Part of a small language model's weights.
Size: 3 heads of 64, 20.9M parameters.
Architecture: RMSNorm before each block, rotary positions, untied embeddings, normalized queries and keys, shifted keys, a smear gate, an embedding shortcut, skips across layers, LayerScale.
Each number is 500 + 40 x the weight over its row's rms, rounded and kept within 0 to 999. Layers, rows and columns count from 0. Numbers have three digits each. The size before them is the row's rms in percent of the matrix's.

# layer 12 attention key, 192x192, rms 0.156, rows 168-191, columns 0-191
099:469487488502409460568437525501491507485498532549466533479600472539421488539485491494524528505480474449593527433577462500503436488540517474525492476595491526467519474531468507464448517594529541549497453450499576492457499522522509531564481467516539448546534505493514412564531490490497531493500498510512554547471523520554508438557440533496546456474486434560481559542521495503419464479537483536520447563456506504512535436496506511536468528544481561473449396569472533462529444556459498431552494506580567511477467506523477547484427492499525509500529491509563494534482434471533462490
103:481572514451546539433475509467445480500531511502437563498457474469461468555481537534498442570493527507420467513468511490536515472521518445489538434510437538540478508492604524494464465479504483501541458451438565554525538556552550473545467491481442448513499516504500522485496543536467537504524499498467488460575507521519482497482563610482453443490499504513558503453478532495425484472513487467455477424530396508433483496457464475491456519465505553541454518421403502495478473482509483538533425468488514478459509513511548480548552479432523550538504520468582499428477533528380513444
096:524551478521501501445502588600531504444526473528503504448515439523430538569477513510448505442468521558573500507522429535509501547533508484541468439462452437503437450491516477431465490536542452540453469488480490461472537541530466496444516499471557500469485435442452505480533539475519517546512467403556477463467539445535506570467544508454513528507513470513423456468544470487534566497612429490507524520511524509520512423562402436479554472509518534547473549486499457453543485486480531478496436477542514470512494574592541511488465498496529552444560498495547515466551470502451492510
090:558524485483505586451565485577448560491493493489510499474545486542445508523465389389459478464576468530501522497527511526479489517481521472500469453402470481550550540527476467437471546440468551500576528463459492507484468442489425552436490520559598545442537502498487450512576475492509532477506453430548465479527510531492493445486428471524500480485477523550488497511515538544491513485561527467500538451454529569459486497520485501508460453455403577494585539497521455498457507516564492569478463535596490483550496484468433487494498472542537487534493491551471472513465470518464529519
101:491476434540503518511506555492586475502549482465481519537565522457512575410559494540545473457507479478509504523509418521544445517470444439501472483511482504471504440468518541467536491530455515561500503521494499498525435528487564429444527488537496498503535538497490496561518548456490502497555532484525515578495508527549509561467557509475499527460456458515481524486576553485482519521517468495555454465600511484496478544448499499494568437427506548475565523563471561442523525392548420428586482474481525537461484432538532569532466555481468468543582535489500478562512545552463515553
097:488514542467546564411488527486516499593498468546562497503436486448465518480571504545483532506487472505526518496484459475523434443430509443440524477545439607471524508523547468504490500485489498545476459519547475525524480433512545487524469415480558406516447489377402543453445441523443510514511488534478440527478517500556554548457543516444471482535564517583511510492445540507483505488547505496503536425459554495467486546509495473543507454476441520479527495510515528493457521479535452507523516504449476411512496496475467461554574469409434507509503555436524531499461507475472509471
086:568466485476482535481508523462512563506460441560509461464563539485487548533435467521484427459544572526470475498475436516572486545520489478479504483484481548499524548441472501447485471557455502502429492479526453511502494513525434536487441485531558519488570538462504483435567503482489520513531494468462513515583503514599527541411503515464504441464459489481472484474487482582466511561538449537540530579466545518484540514477450519520574489455489512561528440502508488458449520530534492586498448435527480585442467549526455419464513474561529443497525514524494506514541543537564561391
087:566514474458474471440491462510568505551541491507468491492522456518554516525508482496506460553486543454552481460556494514507513439496496463522430484570488519554460434427478434510482470510417511458515533512479485521429456497522422458497490570473449555569517479496504508455521620465442509608552481445513527475553478483571429471527475490454515546524520516454490463435501507484503464609448419486486502530498498511501504492487501468568505429509511469464441505511505429399512483551494510494547516468564537501423532492487488496513474469505528508457502523480467484406496446537530443593
083:438466463544521521503398603552482496535503543505438522515507575502529510493496544542478518523597572476527474526453403481567501532521500494578498527520453459550525513500539604472481511438463431478492473475584477523486490451477476484435525532492478573474537477515472515497506474484513534473498597504462484524586499494543526468486570545485438467494451562472514493438533488458495414492551487506440591443570492477476538545497445464499532551433498541509447523505556494474501441475542405513471538531496462518461505543526508500508517523558502523496466439468510497469558530527540533494
099:510463538479586487406521523550522524445461413477447483466543514511526562507560494523458456484540538526482474503537450497477441538507553456547555477380512458490528446497487436509505591462491412545480499469512501489465540564499544521475475469499484506508605474561482494484512490554593505545504505450509509538464556487506508576489524534489517433473402502502475524463541485497491456482497428539519477451537543540595530527567443498501554465532518531472478463556487510471504428544546510470428427525499490542504494531515611497547495556498496518538527496505468449530553473518498491527
109:486526485517444483525480489403529474544515481514500493510505477524522478476510575410476436476518489513542480560572536526505540435549509551493543533410484487503548458482495446506512542577474536454480522532477494561495477517540490480418494437455486461526460475498505495469516588542507445560453471515530498471493500459529489571501511499524508513441481543461457442570535495528508554463532605506564497552517518426519427543458476493486552505501475467572469432467488573482427519514450558498489515502473580471558522562519574538483491481450480482478502452585467498491412447552478417469
100:431493477512495467541430481578460497569516447494478501468504507529582478472521502520448532424519538465542517506487405473523452506564527426518529516579439477500499499451488482569473459492552523377492487530528457485439515473510478547474535453566494532494504480474478495422508493495478481503431505530464528445528487558526495497484464500541483502458540428462463444506487526485529419461602571520480550493455443451508491500519486515570522482446457474464462418463462461418496470558503425548534576572474522540446519499467492465489488537511477472471430403475458469499473490474502486513
101:594459498480473492504424539495466529506520477479457517497481393516451524504552446458461593481570482594445489513548457474504437535485501500442503433509442509456543479458465500471522476454543499527503548449503565483501526556516431415522517458591503544584552542479552480515562413460522461452569501487524556469598492471511493426522497550577499476533564497556502540480521483499535548500493548475479523493522517554546527516481477476469474534500513502480427498521460543535475452549578529517452462476509473579556521487525536440506475476527485513500558478534484512493508520558505559538
089:544476475512428512476524503541472526483529550465497508507484528537483485490524545525491467542485492531481488535538561506478497525459512515474548556491452431474510401537402438513476522531521408607531592536493502451471500405542518455498534490500525494543534456504520528543514521607511518484501518548555532482566514416515446468490558456504448510575491459531484537475460543529526565501475505460475436459527460539508454460519437438447439489484498514501466533458509500469548571482574566440528494539524500549491553464429498410574455549495522485455525485498579506508500515551520452463
098:527541415459381456508469525491509465485482492541524545452464435501510494555490409595489501474466481553549491556514473521484444544478498511504581441533476476502470437500507439513554440476520523420552450482553518476516539565561459499556494535533515448539528504415437480488519515497473511455500490528461536504514460489498453516486509521502524501575571438506523500518521521570490490495538423420501518476439446483580409488516537537473482544577513525485504474534479497458491491552486485430491557530542395527491566464513551492529504520424490520546529475505516518514430530461474490430
084:546467512428580541405492518474464500314493496517503475480395476472502536570521492486540472556509475527513475471519534468549527486536481506504506391460555493526440555534554470466470548488526478547465510447490525451533585574524458486527401508513497549417508497461488500473521455547501464562511539514497457461472482440567549486506485569436511513518512536495471472469513414524529548518464517497504496497486477532459573514531455515432498470530561500455530498495551465535526486540497516490532431492484488516578456495449584481495453477504561541481456533486484519506503518517505488520
093:545416584479516471560565499451524513458501470480542487430450490459510481477481517475481505504533511467478532461496582457521460495501527475492517565562453533485522526557482547523478481525548495483571544479518496514567503525577489461538540516548495438433513481568493470613487475467509517519418471519557509530517456540522486460492454478537502450472553553557502517503453476532468517513504520560434501475461510503391522409467477539435477531577487547507477469473481437488505528546490515553453538487531539488504581529532471455445444563457462543524505459504535421390458486564540465513
096:496482457542482488443463487470483535467544502507492435473484502510486540469465532469522476477433502481511469507490456580512561515526573491496552485470476581514507481607465492458515490480528496530501431479558523503405522555483433470447545436554636523505446531544422458507545453528543516528516514502476454544508556520547524491490535498503466493575458455481482552453510443514492436484558463521508556494520541576519562484399503481518460454509425550488454459530493534529527466424513529458510427448471512465520489480506482521589439431516531543463559561526571533511472471501519499492
102:426495514482565511510491519504528529488541471446621489496470486481508483475512523556468517390526507495469499530506479483527420472485522438492463482495520546452538459512523507520601403564465492507561480544458575522460465464570515519480455483510488431515522534580465429504469509543475488484560444495494561518513525490524437538468520497473405504495452501486496572558527453528453539463532535524447520472524485545520487486383501512495505497445390519467523525538460527428504495460486501530526469428451588518464524481551463521502481538525481545503513540448520489518457422481416467512
094:489562494494519550529492507443567462569503492521531533503477523536503502548494541404537549485506511437507540567447550563501615391514450500534506530501497501549537532431527471451475470507442527494450572517566433445544478465479492558483439507464553466497471561502466551493515517487501532452514491454543481471439481455484446564507546435460572555522487450470512477510466548461478490461490443484531562531572594467500459473531503494571482452460520466497513511486526513544452503445494505559477501515448499462500532489531477523522466427469486455538496534419472542455575443532465570502
094:429518532538395490570416544477495522529516519467462514528523511530547472516529489460526527514487465444495482444481441447474527514426551471537488466547500395545474499432540452511531517516470520466489450484553424519479495500481485597548465529537479521529551538494559495532476460404499480519476504542399589515551462615599510505592538549472540545555489540493489486588514543430494472501479455481491540590507447500495514486501535538524481494534536516505568466521463476538534483519511429490482515501469555494547562528517469481491463526471498465536517486539487509523531461481498538446
092:578472542459622580412510505640477539447403426439489475540514492538532475555519527590474464506496485538459526468475449510495480561473542437478450477505442477510438528488482503487499488487500454494523531538494470469490475455515536537453497496482457531501532471540447521482481434506559463502448526493503470466530561477461523517506519506494484501520510433571498499432501590570496528483593489491501498432486537505504499473522477507455471452475479494479513555598479476457500434541518523558495484531521518529490486556485496444517508516520476542491507403485464460570522422576459463482
097:491548483434499575529468527523479496537516514495535528483463493482511448518485502536442520512447478454404516451484595502497530426514536440490477576610542482431414584492518524478574426524504456532502530521471445507467471472521509577511485517530486462453515483501515549493472586494438482537405525563488494483498497451532475551510430544505461534428540451433510471565521520559539516527458543541470512475497414520486512528467496542505504496496532483514500489489446484539489503519506544520494474478404526529470552531523474541523550567461526562488478454470484429504490493601420496557
089:498450498485478428503579455452492519492528527503532511507552545505509448494409504544541456451539518466502470566508502501465487539428501501563557561545503558438526516555518533470501509535439445525563477443449517539579554532505506515540488557546520480457460489520532473548449503450532459516495493505526510594538514473423461464472519446473478509453476506485506539532444512551468563481432423534501394522479479556472486511471518577447495521505506525480535465479499576463503502377531543527539490511518468603515514516487561414471483527563510518498500439544453468536484538487430485540
# layer 12 attention query, 192x192, rms 0.158, rows 169-191, columns 0-191
105:499546532486591485478480529507523523541409480445484500551471528491470500520521478487476516520427443555508451523552463496503543524516479516496478528493545439410459482466442478507551449509459445513478493476482488472467469514556424520500526552483482535508496482506462585512502513488463546583488559630440545504565446537494500496466486494555482565488526497400574522503496473481534577585462569491467389531528523562493463469479502539440506511513426513487531483462480552515439505544562493521483472465390418483490528504513589484484527491487451535527464473500511514494482484479433529521
089:471516510497525492496495439573463436394473498471503533487513506496478527478458466492511524564531550510420513442488458416458473454465507416516574521485529511537461437477511450510492475495514519566518518447469475461539476541506508480465530551486520462495466480467432442538464539535538522517507431454568503471434495442469430575434511488443458490508508500438567502490479461515496482494584462488495490492527483481513434568486485550570532458578484455558558482550522534453425546520519536515445475506479408571500549555507588532430535467494485494491544425453494511464547489526490505568
105:513542422488505488507561480482546477523492466533544541505469498518474534554440453574470449553507574599483560477479480489505461469485491436517598503458506457500509513523473434504542536453478514489454583534565505431568424472454488501480527579478512582517511499456546463471516476417484540488503527432514482536520481482529566503512453531509476505537552480507437485476571519470463490473526438483561485536433502483574503542526502474465469540513508472475490549448526538500458497431441526486452482578499459526455509553534523480476512414460538513372529579484526481545511543526498460544
103:416479565502386491520454455522412442591549504492470475469507593498538490512505460557538550447501478468482501475541477475517459523490546462504515439467501477480588422485460483470458541534516465526499476540427491530517417500502472450484539509538530502523557498453472475501428448522536551427483472557448440452446465488480506487463518492419455478571497585546497491564442481456540484495412529481460496470522522545460459508457503455559515533467495503532443585515514590447554491502489513439474520496548458533517535456515524503493464500449514530478516437503499492503564516470564507497
100:576594423513558469441514449580530450543437436523459517551510494546487498436496475501566554402508481482519505518528500541510475497467534492424510506525499465501473447452476427504547447536444520453503532525529540506489457575540444486557444559495481496427502427512479523451445452473490494475563445552460521507555460470485433458450419521564448474531490498456523487564532485493543497481424481403490447535507540606517476485532453452503501458516495496541495525502466553470491520498491507489440441476456428511508504443493536473532500496480445515482462493519441553522545511506471548505
090:410584417507491478502441436464482486449461445471510423521483472493437450511481476468487492499476515430531461482538483571480510530485564463472506513474578470553398490482459398525454514446502504495497488545531484454446548493462441509490525539487504530435549485545514494528524455494510558492529383496561481513510518509543533488494488460488503553476477506436513444528551527442499430473568433535516488525492455502537511467501533518515484480447525472497507461491452595487432516542494438471466423496520467546492530548488524428524506500517450468434555459552521472501456463425524420565
110:463474482508449449499509548584498497453543501527471469446518548454551440456516452477506553524507518501480459483485453500499517476494638507531506519449565471525493569484584453525474509477481461478525489475528488409451508561534496516492603501529488479543532437533492486530510510456497537506519455515531506498563460467459566499542455447429490533451499496509514525480503478467505449479569440522491514465504530474430435580466570529356459470548526494514539454538474480534457473500538489465463544493498444466555514531470590515472493509567517518506494505593524505417463565466553472495
105:443464555462530507544515530510507506415533492482522556459550467510506415464481442502481515533451413488477431504521479502509518561534476455533585525484592457477507430483486516485491548531508441466572486507535450535499543577476482554404521525500509516464545451501529511475459519573449511489567551572507434446563516553473477478506502471463534504452474515461437435496530518503474520508528470518507486450468446481486515481471463470424466503510515491553444531518474522491460446595536569533489527539454492495465482497516545558446502557537485517540574440485453473486517512520448631559
107:441476496462581459481475538529429432437541401458481534521558500502509507564473532483437480495491528475564442462530417491495465496494539499580473454489522466512500454539496432467494534545538468488478516438494485499511511496501505525509495575523521562518536465437502522484483510531482586512452544489511509476510514451492492514441437487536495481532465511464492533504493509569477416490527468525455483552557515502565474490533426540525525477514503490504400513590483479415453397550494458515483473494560599487451583539515535514462505533440534517530555401474511462548573513538502545472
108:479579462557389518414524449448412500566463536496444469491442497518567541507505542503548473490460544546509520526345540442508541432493545446516516479529567555489498480570545489455521551445401508538458507445486496484561503451544529463517485499441506505528435493503469471490516538470511514474479473500535575466479494519482497555442523450444477568531440488481504509547476526481479518442517575529491486525489467424556463505481451525518523435520495523493498545505406495470513456481514497461545458505493511480509495471458499517528575490453491550485454543566531514442537494492484448481
097:462515494526534504539538578469481531512454460512537494459541509559522490517517496474531464482485480508483496460517542515439562586512498454504505545513569491516492511512574532519503485512454460511473524459542458489537500508481508549462539546484502533467517501547533462483512487454392485522635424445562505462532541553469540540596487500512531511430475561450447540527511475527508496448538418575442530533546449578518450471448534476411451480509538533543510507478551523500433495614467550554492502486476509426456487551523460553440504604492497539495502518487477455518535482507462512555
099:504446491448501504505490408487500525513456495573606478501392447505453555579411477497430507525520479557476504460524494496556452574487506439485524418441563564448606518470453518498516469450515480498480547475481515477475517444502486474499456546503512534535524471485506467444515478502456484553557547493499475561536496487465544461547518546526495497433508558491562540462480507512563526388479502445441499519474496510548554472489491561520534469510456496471456565521471516492510527516496486523526458419560419556449496563465495397436506529453537483478471516484519507513512474467503463483
095:519437517522482423527475522507507491472495609422616505512524405453553571501495444529498546543499455547561522500485482511513443565485490531542504457479526546434501426581480539439523467507499487499478497492499553474536554494493542506542505512537527500531443405587493409532498511466549488551490562552484477594481535438488443549533445538488512545444485487527467591494448508477509592549513508494482519516537495516413505505497475527527529485554483494490540520498468489522576571486494473526503529484523512490576474491538522556545476506525486507503525506571562532531457541506468433466
093:516511518566496501505502566492506493464439479521517454467564543517459494527465532445566500490542443469497486462541510539471462513414482497502464513508506531561528420478510491486488481505544517526419481506606562528516500554489403458548445518470471505542476534516544487476513533479496483491563477547541466488496489546521531570466498471526544474429548536502518563533526506537482526488532488543481468517605515526496484550483541544536435471566447488432532492499460469471463497486423490449572530467451586565560521504452471512476607547465456444590497575459524540505508479465433437441
093:432509506454623474477548443547526517387509410470494545497419502474491479416526510442469447577464521502511422477496476512514498551470475593496513499445452503548472495467483420526500520451527474476518477425489485478510492428504492518476494509488493555504442478464486558520449414503480565534469500552557510409551534481455484459500486517481486472490480514466483557467489457553461414554495512417444536555487519457448485480491490535526520492503587455534545455524529476546433477479564490518474446451475414442493538496498480471443576477501496536469517479483520503509482516512503552489
097:550443534528435450547538505501504503439509544473492527522446475495441454485456470498446474494487472507453481473433516510466492513519521528493475467537461424556412504424485577500538532487486486489548514457517523419504497448514441514456579589523486533476540433508549513452528506456447478458510532484506462485517495474476489486478513442575506544467488502408483519509547535446578433573447434515483483517546495552492497390534570559406507534577536471423504492571568436560474532500517489465514489464496517464503531505533512476545590511547519547494530502546497504536497497508580504516
084:391552425524457465482545414568490538452550504531584484489535501486472447446412490524508525501505523494578503492527481405463460474462483487499575492453517482493524508495480456520546496544520523594411522492489497441509524520507529438471525555428540498476512548467455497506547512505545508505530500493516513508535441527531491614426546521486489540513492485511465518507485390520456565499481473480485502482487489511521446520478400512456470437563541510563478513520467548494526561448494467519522423553433536564486496440488520493470500481472397455462481546467503483526495501530573485512
103:472533489550445395585532495555457468583505444448517500549461484508488554532449539569525521489521472526525517509508533583452497538466513486465458494454522483474462511446479506453555490499504438542467561467445421443529432507537518456521559550498518476420580514481482540477434488521517499488506495558532484501487478467497542592471486470591470542540529510410569550592532503468577541505451545493511387496485534540538459449485473515484503478541444494518539544477446555519486494542483491436467543505505498546548503490460519502522517449511490544501478498573522504488537587535517486515
091:522564517477486501417527454435553414512395485527476526503514510551484479492484454484526504471498553472485495536504480482502493462481516500502549473542468484441443637469493404561553531507464502455524480515521489458488475564464499538456525507530501457502466502457459536530494570467500454457537519411468501409483470414523459509448563439501477496505501493545574376559473499510485497575513379474553520487497508449482465474462475483504500594501535519502511492513442516519528472501522443517432575495471461468540514447496524472518493461522532526448478496531444449434519487516533466524
093:469544526488501538481486476451519466417489514498483493506459556540526484535398464450481463508464524437519446487475491469509635538512543506493484495538477452550548438426461480464492518523538409499484515480529492538495492557383418530513432563536534459470488528421557452462515545500459454566500484518452462517482503557486557499524509500494494507453524534545539500555554503549530502493457521468461548507499481499483497524447454551448513501511433515534560448505496540540454562498511489509535517564461515485437495539550476475526520509440552399602494477463461435533561467457493551483
103:528510491488686477446564590506529445474411392510499499533537490471506494583523486532434475510567533557489532497488488473457442546489442496523506462480500531546496443506518538525496452568505534427476570468512533536534508494425575521542454503547472496491527424557499516530488440488542506536534492508485476533501550434491425477516485542548560536480495522485483507505480560483545493444526496516468565547520504518542438442512528469519574472496478497483484530537512499438462561517463418605452464491511503495455540541479499507510481496495504506468541470523528568469505528476472540541
095:530530513497585465448545535483478501492500528467491502540479494498479540516645470523509431508484519579473477528456541459473579508468493565481399493491512497532485527431479519505507431481501490477489528470468470504487539469507553458551530524474441535479489484545497462510501502536481506533533478522491545540501563490499447446538508496484514540523532466485589527521458543538513542508406528495510535498465592514443462448431523505411516541453513509483546495471464461553499531544564512586460518412457518446565498472481555503526468524607515489490430522544560561460518513424467417550
099:457468535516416486617426547479497536470587561502522421476519512516427529532550549540461521515534474447522498498504504531513465516537520601553439426517460554535542440571493531452476571478508485493404484574557546500535566520497507444479568460475538528510527455500473461581493481506536485478456509574493509506485487518509544490513546499466454409506491522526485545527476569488504577499558539572522457440506526481459565469521483464510464501470479524459530498466525479493517465493485480404548436477506590550499510494506454462508518472537521489484548493523518511520496479536539475417
# layer 12 attention value, 192x192, rms 0.156, rows 128-140, columns 0-191
095:512525498457546505580479469552469551453507506571445456486498462508455547446572470461506510543465449458523586513497527514526457425504459507550433485556498538481540550443481535504516550601439489534469555579501461496519544485412536529503507445463502511531483479553478594540452489493524451461527484528481539488455493460528508552493474493522514508447530524489519409464470536457486460494572519556440519496473493460500499391575514518493488522552483560499445508549480487547465506546518487560504567476515534392509506503488527532563457464434476541477525447495555558516497435565467501484
090:557432465513509525511507521495514466507517472497491535489513506470448574508455487535521477483493408457522511485553519488489483432494470453514506566437437550514572438498524529492532527535426409513560521518485452458576375507529460544538549475504502474554466468541497518510432490486541561417496562465449447466478466507459461441507576481456543485448472502504540454501506485451503462546470515479512469444484569529519529525564575484538483474556499499606530479488519474484519499562460538576479517516483600483491516446476437570502561479462482500520483500510458469484589444484544546501
098:464496460461506495500589478555507480435488469458498473478549493459510536482465512486539463513547533481541556500558457513495483463467538481513534482503546507483525541460527485526533510582496504465435550497518525554500537537500546514557523532535496493488531513469474539488481568425497436420559455458477528465545489419475555591597535461497471461445495583553498511483533592515570547460542513479506462516472575519559513505578477439548509501529508486517420511546523471488464530500517512491496514532539540425471564525449514575443474417552460433494536468560540597538485485429501541505
112:517536535465543451396517471573463531412469415484506449517487445531510483551521494525482478496559437523510536487562481498489470478469514497492530507475541494543512556520524545434524521514474570510484535481546540515491545531488504469471519493532491512481434435555468526502516469503494567543525456455540518571478575447465483451512508547592492481437446537452429488428553550480577468475496460519500523490495461509483493385438467535485560502536608471419451517505509417500495483467532513500457512541488449527471538487447493506425489449518484543518438485502554537545515415504422509523
103:523493501489494471469533562468406504557490538556527424526503500492422500516564454492352489511502559449526513418518493529482468528486496425507474538485530516545561453489525501537436444543462559556543533554505525465463459468515575450511548498438480538513485513472557429498451502487436463473538543492476502505502472486458554516525520531448480522445501476496496562557521498532534549492485465520500520517471572471501479499461541465465552520487488470490464426527579477507472540546394537513591483494498542463458518534579443502479476482533484417474494551458518553453568451464475554494
107:551524495488478476579489466408530513482553612573481445483550490488498541448506487499437463475490479499525578408541571564488560467543519426532504481509473521526538485497499505505530506451495520504529489489508577497445461487528562619540558462526444511514508548496494503528472511479460488513502460481453530527570467478454510496511517456451487500470575506499471397561472555510474553544488435508562496442509481405428444512577523494523495489485509489550473492496454472540479493485449558548549537562593566483485493496523497546494458485533507479443490450535498549495499511567475432469
087:445562428477503489446473473452484517541456563526406452560492449506537510474511530538498537471475508400577504484506509496545513510487549481439474527486524481528478454507537455525437478512472487564424480434476508471436538515544530531498498443493507529508450485558524463564409497505527520463444518443476525551516514493568463420518532555452493485463485482472595543567539461448508473488440536462453461498571487465562455495458462458526493556551481491504519532440462578474485484437469507483451521505543483469482489476445440533561547431426507519523469536427579480509520443523494546500
097:478469440553453456554457487425496408547477452422532475514464478520531400457465511540476465462478492515523469520513542529529536514501511463505522484491537441478483502471482532491523481448501472454520458489526532455478493472495423441498478489515478420470477485488532538539508555484491502491555417516543443471454514514445510567494478462525512465544491522505545593555556450509535553480346524462535517454524422553505510542439522482513535535525500477483606462433556535520537497457458489421546477498501517514552478508520458512508548581509464486511528505527527415443518580453558504482
091:480521490426471431544437436425466541482562544508496500495507492474515512555560492451540527525521442529545550497480569572496483424503612517552452533530491524568477540521491466512516529534465500597566531544498516410487458483469497487544461522446547545495507564502513533491450494536513540575514495503529535483604534478465497524511581490540482491462515527512506446509417535458541480522499476514462541522534532491469506517434452543430527525539481489467448551518392476549428449523503500524486498520554470402512511494460623511512483506495505514548473468495534540516531492533488445507
094:494441554476495490533536521472485506419495408444534531577533522518478506463432495505520464386489530498490450525503582462572461467444462449488541565483556533500485478548533620519509540478424531447504503443502580498525531547515459426465442479553503502530503481583455445495465471522538521474564515456496483536461508489537495488482539527506556499499440548472563505507531538528471496528499551472486509499403541512533488500450479549570530488503508518541524543511520532548528549510516526488501447534502445567570454470583486512463514515480463546541568542481447569499566559547498510498
089:569554507460521521469533539465543499506547520552490448523502486482518464456535453484451578428488517462506555448440502534526511442467472457453494483531512537558609504469503459521514539490568512483545561529622487455531496480470474508533489525495421461529513529493525494511495440562442523471530445508448524514480505504484575525488438518452525496507499502558466517530551521445481497461451569470524557572503555511507458549456509558606522461551537485510453494586478499505426583544410461512530563474474457513494495511509491533497458533390509486520523519503518600510546487537531478498
098:448505498549443421577481495481517511552579550568537403416547549493452508467445538482524505516452465518492524462427533549495527499547455509534537515502512471535524494527439521510524419482574527562506477509551513498467483509512536542490563478507474492432565563491529560555499511489469498424507468510465503436483433534474531504445514489504523517508563491464451489605516508476503546530501484519557499444570467463442501532484601476518524502493514494575487456513519509528450495523431527513594510466540540481489441529553539519515535560493466497483519463545517422541489573452590464475
112:542454492527529545494470508446519463497490516485558537559389571523494579533481482481442520478539572515476469535446501453536469501520507537463494517437452521523517480517476527512513525388521485473535489445450503494523474434528498444490442545494418528502494470528495544551492529524482518505471626555543542454538491538523481539473515471472474541587445483410541420474469455505490471515487515455499540588492634538549454462495462531486456467501483478471516582467512504468536454510476503549475476482527478482510488531543529413522516552438506478490487511454433537487482424583497499489
# layer 12 attention output (transposed), 192x192, rms 0.164, rows 128-140, columns 0-191
090:523454416521465418535555468484530493484484520485474460474476493506533502452473576468534442476584577476494496433512521516468460486502485474479554494537431518582378477463552472468419515467499581464558499525480552568441492455520467548418469492545524535514473533481479401462570500499540439531501552471460501482537537586488536511505473503513503500502518506485481574456523498508512456505523507442574512415493564545524492508425480492493517467520575420459504465473480541481513475453487445489562414499524466552526483543500527493479518462451556486521486512526431455535474497477559503531
095:470569524539524494561473498469475518417452487450501444532581452526469431519482525514410525529462492543505530515551496482448502636548528461528538515493459489471477557511485507511498480487521519477461490524492491462503600517514497506423479467519512469453584511397479433472503486468459531517492466530541525486495449442495438584503518437489557593457565538496428530567478524532470589543464449544491474490518560554539466464427530595524481484488521518449482545510479500516542468469496460494500535511527493537540536535512536523495474480455515551481497608452455504486509544479507445497
091:549474447551399466466562579468518525534510529541463521470480463488479543449507450483471510415417472514544470472544511481454570516527455571555513490522464496500546511513549532537439440467552548505436551440565487478425496462506506548562523522490471496452477534557502459463493446551471484443517474465516481494483459460494459507499451540536533562499487503533491435534493565502513517552482487513486558459444521536516418447486477497501506487533466594550514508556474433546483506539530470449556500502539409546486404531600490497522574576475524518473467482520473510500499444512528446475
097:509462463552390525500514508478513475579557486530495513468500528453461439430500559491462569503512474469525452483504525448554509554483494465495544489465442512509485532592464458508515560472588506473511505439483515541490500416475533506565500463466527461484550518484472516553508489462567471449541491598457596481522456489495487529520507426532484453520544477419567476514453456475459483504480486509500449461445455464470495528523565524529506436531425431527493414386536475495508526523483510543471541522478499536480475511506523514520424533525531495478481436478520556473546524448557535601
089:555487491513508532533406422504480545481506507499462499497525559517490473522547585550516506513462412474486558501537486478436524453520484532489413504539430466511412524498485436486516535466466472478497414431482429493478506553558456466470465443459523537502496503479504535464502489492527479455526475492537498453513452527470461402459401504530447524547485514540550529458493545540511542523456463448560527469432464500552500516454457491520489503539469518515551540483460464522483541493458485460431487458457507485408524538506508463529466511540525515533586494506459398500406621505503496551
095:503511536499517497588539541483459530546438436488463547448477498481432448549481548499556587536438528535478603532509496519473485463461464533529501520497456514535509466421574507517492390514505477460552535464480494475517537516422540505536479457522461522489554527519479477476550486497506465504478465512543484443501472453487487460474544511522455507462410505531538482528555533485445482436549444440562511538497508530529542481490547530475454509554576515413437401546480462410532529524585493489458504493471471492588535450501533506468495539499478509524540478481460472528461432497573560543
091:493520454541477424542477625499512508433466568468508547483539470493521460432538449488540478502506559529464510612572534483549478493470477524502433512482520489545494518446527521529538438444502554571499559523505454541511494441516456398543504532544591463561539522536555498545473501519547517508460491497583526482508497502458478517520474518517468486491495595473458509527499539583497565510512443548510403525521549554495509564505490471463472423505508468531541525441517485488562548498523512469470484521502485429484544430537488504463486462499488530472464418552435472515437517523487452530
094:562452544519522566425443495516498570461521517525425516463528473520478540539449464488541521507478530496534505481513475463503442521521419537470473460473484562520460465462486504504519396466508435551452518539490576504506459522543519484516468481503508520504478509440462520528512457525472476461422543515534523510598507535565435458503607554479518540479487497490459428473495517442473516503571486458517450438477492486571456478505475435489505518460507513495570472525493440514561446491492510565423562547578479489475536512446474478588504454470528538501504419475489524481506632528555479480
092:490523490503478527486505552516544479503468499505531454513514481455565477538450515477451535480574504523532552498478489455540497504529492495485542501521526511486531561486419401546495460528553480521442502503472474505414503545516488495515595425453486482489513557527580446503459521546477510489427446533501475558485458547451525423516436498583564495545501509487485513415560406516485586464496530438527524524489533539515527491552490466552478538430521465533564489534458517449522484469459517450524541528524524555519602541565457554535535484500502387482458507474491475504515523422459590499
095:470504484576452463470486458531505441565464532537501443485496464456537474432571565492511517515544512542541444506590458495535451585511487607536454492518506539441542500471541526511535576587506381403488451479472459566465461480517455495499561517525455509485457463545477495483540498491494545507452483564531520520435516520559465513523466497486460555462487489530494464480514523514459467532566443520510524493462484523511468507581494467490506541527490500490468440491495492480589470508442397502414446487520522511549510543421489491539432469467547488489492538523488523566453512453472448487
096:449486544502527458420475571459528525517534464546500527422528468493523571548466500515446445524529518588525603551474515510487532523548514544488493502508453487506416492516523526474496490584500446476511510445461558544456548537483478499511534441477522524483486522486465503500501580427519487497510421437503548490577444469536456494492473470480491465463561554418503511522461534555472486548582480535476387434414480433522539432547488453486483549467439478499460524500437558496527492551484476505532410552498554441483471488490512467450524534574474509454485521532476542462481492495515501530
091:573481461519533508520506398541527540495491493472531608510556441517597558559533485483402499460449463540514578544504508551583502456459450514454502499539545498520531529446450547442482518439530447429529515479558527570550507424518527514535517481498479513534562492470456490470519544480520515551461473500563523491536476425507444433602468437531504537495481524486445499492452513558488468446475498499530498489533569545524451539494534503496505493455597594453501522480536565481468539514504475514498525546459444528468421467482465486548475514547528486535491496502546515522550530499507501520
091:511554467500527469506563457536536486463457503478495474524521458481553540529471434420568514547486509474501484457541497574406516491427576539502499488454557472466465512537543458454534513546490501503499507514524477504491521559480518479543490512480556525485525508506391476578482414485508482506501456522421483467535515502497417445486505522460548505525493549474555490439507537542505469480524493487464430489518394511471447519492467466438399482547491508484486505402492446551442485481444522439525495517441498573535520474544511505477562449491508453427446498488552504419476481383470534536